Weights of a small transformer language model: a variant of Adam for these matrices.
Each number is 500 + 50 x the weight over its row's rms, rounded and kept within 0 to 999. Layers, rows and columns count from 0. Numbers have three digits each. The size before them is the row's rms in percent of the matrix's.

# layer 4 attention query, 128x160, rms 0.0774, rows 0-63, columns 128-159
130:563456499502454499399442426444438521458521582435467484458527450593535487474427571425530436502504
131:408515485480510491623554517512551493466508416483554496531481530431477501508544450584467516490473
109:599498495514485493403497426438468527456533537414477532442535484563515463452437595441528450521441
072:511569545558466468504451451425425556455541539442543445505525597502430504415436536380575427408500
079:455442466422543552491533584602628484488461457555439539544438418447539515569648465605468608560533
072:540569509526505452501425470448457525427518558427589414520544519532423536508420604424603440421516
109:475509537507515509484489460445488598441564513402519440501462441557503545475540521451481515534506
072:404487496462485574526502559578579501504428420496464552492449375517490494559592496524431595572574
081:421351498477538538479451510554465481512494461623499555578496404555528489493546461564366552556563
095:473477479549450467472457480495466531527576518562527519548535572464562476397458459364493470496556
068:578573511490441458460504442441437589445502537439436493427569521487480493495427611457518446442435
079:449437516448444458531486390492489460439440487468452458518583498501429536480572497464419524426499
058:565543503492458447463490509452430549482487570447491551459594575470445545448404544377565406391511
069:493627547557512430494482468447535474497585574495480464474550474472441509545494520416564472381521
121:525508518596447450426406476438405571487539541546484558437497542512517445487404548386520445482518
102:453436515503515594430524569532434495499509491529576532543490513547508451536563453476462490632566
103:475562539518475498409475489511463517566539504584568513470481606554483412485456427434494507506515
065:510504448475556408555500542567550423524470494430504510552481503496522585393573477558512468527456
099:494492468491525436499436473523529428509473498480474529571511524488445556464570537503502370472498
089:515481488491467543534397403449515522475530520519494447442516455482450506501477458547511562483443
104:437443525471518591580461456524430471563527486388634536470518500461538514546506542554481439495503
077:607526408465570493476459495484453456445458565462398485538486462564510466435477497474537558556478
093:518500536566429498469486486435449569500514572554472489388563547538482404463421530483517453521448
104:489516524483458565550459502496500430477609478511565522476465525462488541476596546476432538576479
095:410487495479508519565536520485444456499540566504660566484542508436526547513520534555537405467545
115:529480536533468554594528419500541549501376546469371402522481565510423464533462419499491536477477
089:462500503436471488528498544477462540482456544489500493495504615545508491470564531478503520543495
107:512515483478546470467600530508502469470428576489444538475431473477444538444517504455472462535502
095:476490502568450453528509549484464515528495513469606600442541498405585531473554557521508428438475
109:555446487463468519497601565556488535556437573481562531527568497387506484518466505400538470521544
069:498460461550506479466581534524544478516504464455522471488461398464466522498523480505536427444540
064:581455567532499535439472505428457518512446524520446478437466541563453421514408537543572489518425
095:542456524526546476443411456488519503430502573395474468506448431577463512461499532490597572608414
080:557541485517447484481494466450477572515515528469515451498599607542457453478388548438523369367536
084:495422489462514571516484523575569429523461473557497536491428430498524505557593436595459610574491
096:554553492520526428425487442452458550496574575427473529458600511513481519483432547462530454466461
101:479465468417500557583511525533541438540526414544480508580493531375504529528519409554442529487531
106:445524535542511508423512453485458556526550540382516433484551532528423526464534513468465515481433
088:468468511541505502424502543525490565544471416562379568553484493495546451541444449455458514426566
102:456515493435554543531510574590578447542511457489494506603408490461537555555574445536469510493551
104:531414460444548451565498470517508438464511415517433498565533463539545517419528482572443528462473
117:483506489475458430509461525495381542544439607539435586472572536431519538479512512486497539462476
119:534491514555470508446488505485473586507493480515427505433468566513456350408412586407480503560458
087:572545465521496372525471463452519427401510589448484486529556545532494498397398598532602414419443
100:532501520556491494387461457445412596534560469558539521410520518560449380468382533447515557496475
099:540473569518476422387395512455425553538561513557473506456530591586520403457405556428479483487520
058:445387521578500598479574522531531480448477467489451496467450536531534451536526466583505510563433
096:527441469447502561480479527501504480551459472467442532526541469506468547519518504485451426475544
089:593348460467563453505530472484488460415533535448513565542523492545581516411530503522508484510517
176:454546453432542480583528494569607390461526448515541460568440420487504589502587459617530538467487
087:570514484480523410477410597480476480548475619586530545557531567452477534476497535488533504534477
122:418534448441582503548471521566543407530557413506599503570453448505481588510579475604467514462504
105:421602539554430412444604521495462543536491481511552425462588535492524579517507413487533519450507
113:481466477493509502444532529565543424493494458475523476586476475503508574530606480564521495440552
067:561447543507500427462508570501473526520444625547465541474469524483530500385486585423519429520535
093:476436556533481464586513508455491496447509500536621445486355578539484480540547442541557504492479
104:559448481483499470503461612532492506571469523499534568473557532442482556488503581441451400483526
107:473530488462481564454440476465542458484565530533460505515536357575516428506536494551495560498527
092:576418533534460550396510519495483457549463522518492419516473543452473439516453487521555469524474
110:486569499554516399551472535511496546590484515523471501518518564503534499535484449547605486501511
081:452543433478525523577497464520532393456555492492625548549499429459521561438517471560459464443506
088:492549474562496531459576454485525524515486470451420446425453462513497429522466443530545596496451
087:421561520545567502502518483507502467527508488485504584568531531420490560442459464548477399428548
102:547595537536549453476545550494580483558549474476530429581468473482422492577441540499569492496504
# layer 4 attention key, 128x160, rms 0.0736, rows 0-63, columns 128-159
128:470454586453439564468575448426511585523444391624465462433537455553568445509520502529415563509572
115:519574440535611445529473525616524412458565558392575485578452536484469582441563517501564440488510
086:498485555513394541494502533389479622476506466597498497468459475538554406559424428499444526501502
094:507518437450522489557568504489583453587487379531471479511475373471546517544545468554453545524472
102:485482543547592476489430501573474474464472577372554496494539584502387527427523581432534446517507
107:506500406483526500533585473493527454559622505559486522527451405454577515502484485510454507519540
065:557542512510441469515564422488572447525471403569425479555475399581525514524512446504483426573401
097:523513562518583417497473511559497405506533544408480431536462514428508543444586507474549474560480
095:497572543496453470526430529548460537498404512435565492497508617489552436535519545493591473470508
122:528485528500510616445476528452428569456426564527521562455466527465504436534404547518466542448456
100:478466535488400513474526413380490541458498446590467497390584485525519461560488473556466492587531
071:520496504508508503477527461488467509460502509517422415553470489470551536504512551453523414577585
104:497398560523435516417511476406430579528426473599482449448510466552520414515445512468440488574581
110:430409610442446585461519465415457528449535490607532521428438509483491462490467562540435505513562
056:585473581532517558488503495417348619514431460495466562384535451562556431527450513447489498542474
096:560508503571518446504483477572477556466438482446489528480457557535508500435463579373473494547572
075:541440514572487514507434489442406614452440433462499613511557580552470439482508482428467486542495
184:481553430501562500557541527607549338525562556456545470584454505471485661468528466518560484479459
088:423453497529498555464631500445451427480500554548474454433497496493580519522417469474470468505522
171:441593465472513506579517517619556305531538468465461512614478512449435613536618485544486487451509
113:603628525477446520435563440521585499461464461538477433498460527546503537548449420464534602538479
139:502523423453555539550484542588585394587576564446572492593462472479553643526497465556515496470460
057:561598451528539438613457513555535347537501487462529580556455501475465588465538497505585508506447
089:545440505459474497485545407457531483480364508465390474445603455418419463526463476504495494442520
097:607592549548486473546511497447514587531460454552494438506542494558473354522428491505490550479478
121:446540496531426570469405499542501474401577533494499494535471512536569609569458506467501541479500
080:540483413492591478462564531483549468467548516475519535590508482590499588507608466560496503499468
105:475431425501571492495508474484500527524473617459544435497457442494565557428487473509503538482536
098:594569453470548458519567480543574455552539403521431466517444490501413605497539448541591538454582
110:552473479436614509438423470505502560512458484514675450487441571556453490448609643513435494505584
070:503447561519417491483444556473422631554517478544586481441465522501465436531399514408465527451534
067:480576442549544481589453553594557415480545518425540513597491491434556565469549456541568462519451
096:542448562519383530448503463426488582526529462592401466457535452562600436533449451470446510500510
070:469505529428528496562569440495596524533500355535454418489493381518480539514576513545520549546568
098:502498520571492505426424481497382496447464650433507557463565598495452468436431532454551428517496
076:499512538432380553532496497407511591483514449566492491499473475568539451536457415481453542546544
067:479556488482591475506509597639544383519515598408493456546438504437508565495548570449621488451538
074:490490535524420496512467495462496571483504471609470515504447506542474452506503383497482465548543
127:602469535501513491395420507467397567484469527485431491443528577527479434528488576486543510531431
070:534557468472557475522476447624541420424504501474430517495493583470473564530499472489557573468446
084:536490417491567526513544528554466464515584527450481567460488464429476510533451589505508488492390
087:558489481513571500397600490520461506473520527555494538395511523390457499523503491541483500478524
066:504462582515513418444436409404497514386460424511513522512594499506437437514513515492525485566507
093:459450476487494530489533468394511512499631552538489498449508408461494523509440514452478486596493
051:565450557567488408497465503434472597471422489503415565518543539464504315458528486460510469502480
063:550508556583453476458468431427429588419511430467447622450551514474538414525465511441497466522465
136:426576397507532497634511555638533413538573510412535496592399486480518595466538507520593520494502
093:424506450458549511451542508565485440527551502464488472579473480451568645486564526540424482483548
120:492535455447541523541514502575543426566571532475549483571398502529566557473520486447524506598430
053:476462491480551546500560478523547382534532548514528521512513433486478550490574439517446468536537
104:544473530552462462469523493456422575489385495529432475406544478492510381517407456484490443502496
060:533516574478416487496583466529435557467499443572446489403590511430446375514382451497404472569456
105:450406468567532494537432586460466527456533441525481508441388470479522526448552503423510481483552
064:407439549529494524494493562491429597512525525510622505468431495455529393491411604519483472541514
123:536532431497630467559539514613574305539545476461541493620496468527501596483562479545540496484455
109:573535512575383524470497481446457667452437468483505526488473477652566487555383523423486540496529
105:511487450487601493498585480490442435549408541523501462499510519406510535424518511561496480439559
112:520505547560389433555442389501522479514593474497537533547551581422429422498483508456497404494522
100:478592476518487491560447542579533475519536505455564563597461572528498557486491502545511508438570
109:478482565560523485452442508500471448415582448513541459441535482515479542464449511371464476527538
082:556493566446400502532514459420509592565428468564409444384604534511395348571454479512447552476466
089:498545495452517481568497537564515427507611470478520500435412512462549592453515431423547488448446
092:513457549553411442487481517493538500528416473526492392447548514478490385514392503509514527536419
101:412514501480430491534472575469482486417532491482506538434438497500491478524440563507490406497512
# layer 4 attention value, 128x160, rms 0.0543, rows 0-31, columns 128-159
098:464508490435454511451534540511502513582461494513534527486463550556455539408531678439491478450559
094:625442499461518505453553580496523447507509550516528445447561421487461462389463545582449521544346
102:537514529502560561541508494495572561344455458477547478511523485606457560578543496536471370485522
101:545516491493480533545511511512517523454493537502477525531444544590434496457513624550517546601432
109:553527506557551491469542436493533462503451533554472416491530464540500498483468454545517492527558
100:502498563443435525384522532527547552553494476536581467499415487541466451476509561459532507544487
091:507518406514479419531453538548473561466502530537458566493476459480566503460499555436542515473514
088:476491530412474469559433498458482533598523509552460512528529435411539530465519512499445572432545
109:431498493486486477536487457498508461363610526539549419483522564522521563373489502509471545536524
090:481435571547457560480545463487543432439442480580536462561460429527451512437503529608394536553409
110:493501502527555567499533590534527486501511571458513472531415502461477426490437395514607513541484
103:526636467538477563500516404513494503536509604450468486472443499401471484548536552540522463366431
107:396503466422465412475439499477467499597451496427487583493479393501562532402483582461527443459495
112:438530458475466438560480448489575491455523472561528457564519474545409469428483564516544449497494
112:498522539501543576463462529502649523411504458501465422472482534625472480547467472556474451361433
110:408552477449465474498523379506515497457415465428427602448426494569515515471515452493468582561565
117:446557463477511406478497557553484521576448576472495516472555515445521516489501477453566522534574
110:558531429509461529394603483533469526450558490497523518474440432486468470350421584489571510521446
103:494411504519504561469539576516457469505500552488588474572408539563510504431492457564573464609465
095:583558458557473495474555463543455463544446503440413583430638563492500462489530522499575522479478
110:398511504443493517426483644507484454477446527501449469387519404503504475410421511487487471505514
103:424459504503490554497564521482475548574470514471522394560572653543510522475506476457511477473550
098:603460534460487538487561510503534473526514460464540482591463611660527553603523510527481427448477
112:383553554523484485453476484524454500571587513515516510496436506436457514483448501481565452502528
106:561535524460463573497550527502463512597583503517452625477483494487461503509482529447465482394411
099:521511561422461529448520540511492525493496581479512396420552421521510487383502548483546558572537
107:532409499473430450501415510502481418402433525469594417535499451558608528537483580519478444457469
105:533491578457488523496561521527450471495466584506402402486455563479519516455523468504544496524586
115:475509566499474559471533434541540501515500403490442484431507476509511510606489381489543442478538
103:516473489523427494539498463489499573537532533590522607570466520431504551437531423483385617613538
097:610496527443474530437591526553469547614387525488496459519494476460435490477508599502529490591484
110:590490461484452446506536437489432525474524534453477484520467515492567533398505526522589538669473
# layer 4 attention output (transposed), 128x160, rms 0.0459, rows 0-31, columns 128-159
097:476460519432532528589509467536480492574582482503468548426534440538432446438466590539579428475532
094:531504517596514490488496493397531539451456477476479452494569470493383509444605549501418511537517
102:555513515417468459508493529507561473458503416445476453496395507401538477430526510495532501598653
100:574455621500482510520447484274547557530503519552387536465562448496457514457535541515500446417537
107:457502558482479483514453483417578522495407454552517465488476503597511443488565464488450525528472
105:494559583442518544578512548635431419604526481453414562492479464467451477457548546557561462485530
095:491501619457442562549438474338577500462531510635493562434434508449453484437465524483526471434545
089:502530405452526545512532530632448576503554471338475562468505548454523429580542514588489482534444
106:535510491401554524591382529359485526484483525524562546443489570434491500514526527584511552566588
098:524462496540633523449513572503475549608412464435450452465512519645514458547523481595456553598445
115:439501545545543552489496619590542463466424453453492461491469379502583597503520519450554500460531
102:486484503538480441466521493479569523461472458454483468552559493551463508500481512458601476471530
104:533478505531497594447434455466459592589563530464552443523503550606448498455459491522460492357435
109:418485547487535580610412504385614529518552483519458513543505474535554538466595476542552608522448
112:585510555452423465521534439472547560529436478471555522505482424583448517499443560442477557610566
103:546516481570578512480479505622447512523538538509566473558541542486624593445481435407515484430466
114:435474513535488547474387463541474545482538494552518544494516405583540478458421475415522387406535
110:539517570602496494496487453362491497463520480554430470551512435465460500493479573434433544329475
106:477435530570649530505445605413530455477472439585446396495427425523479590484518499465474445448511
099:512525505579486442490509405339467485469515523565479490517489511477528458442428610440518455457552
110:532529498465419537537509419500469484556510528508512498564500497581494548620553536445460516466519
103:466531568529550460520502586441501482512465481495556427371490501418495529528456556453546494537535
087:497448468451557459499531529656529510521520513485498419529563461552462499461500440580519444489527
115:474486577554522519522449507564509494543416448508571563469424441497467487585407501448536516428501
105:534533474696585431471479551515381580509478488442530426496558451411448496499415554525392489449484
093:506541547577510444571418473565420516543510474488464528549591491554559476494491497409489444537560
102:431480480384493563477492470581568565472476543446524532485474479559477536510549558514514530584557
103:473555621425472457526490556535399501550485441530519500477577500510431432493577531453560394524501
119:475541532564558438517531515634461414560437480530511427529465506585530564497483454461514509563525
105:505482475523584473502459596676483539449499459359475512417523540491549404489480442607470484517486
097:497452549700460481509522518580497512580469485520337432480536422559543497477505457462501462489480
105:586504552604555502497379514306413538486519535525527432594580463507479507431513514463502441335496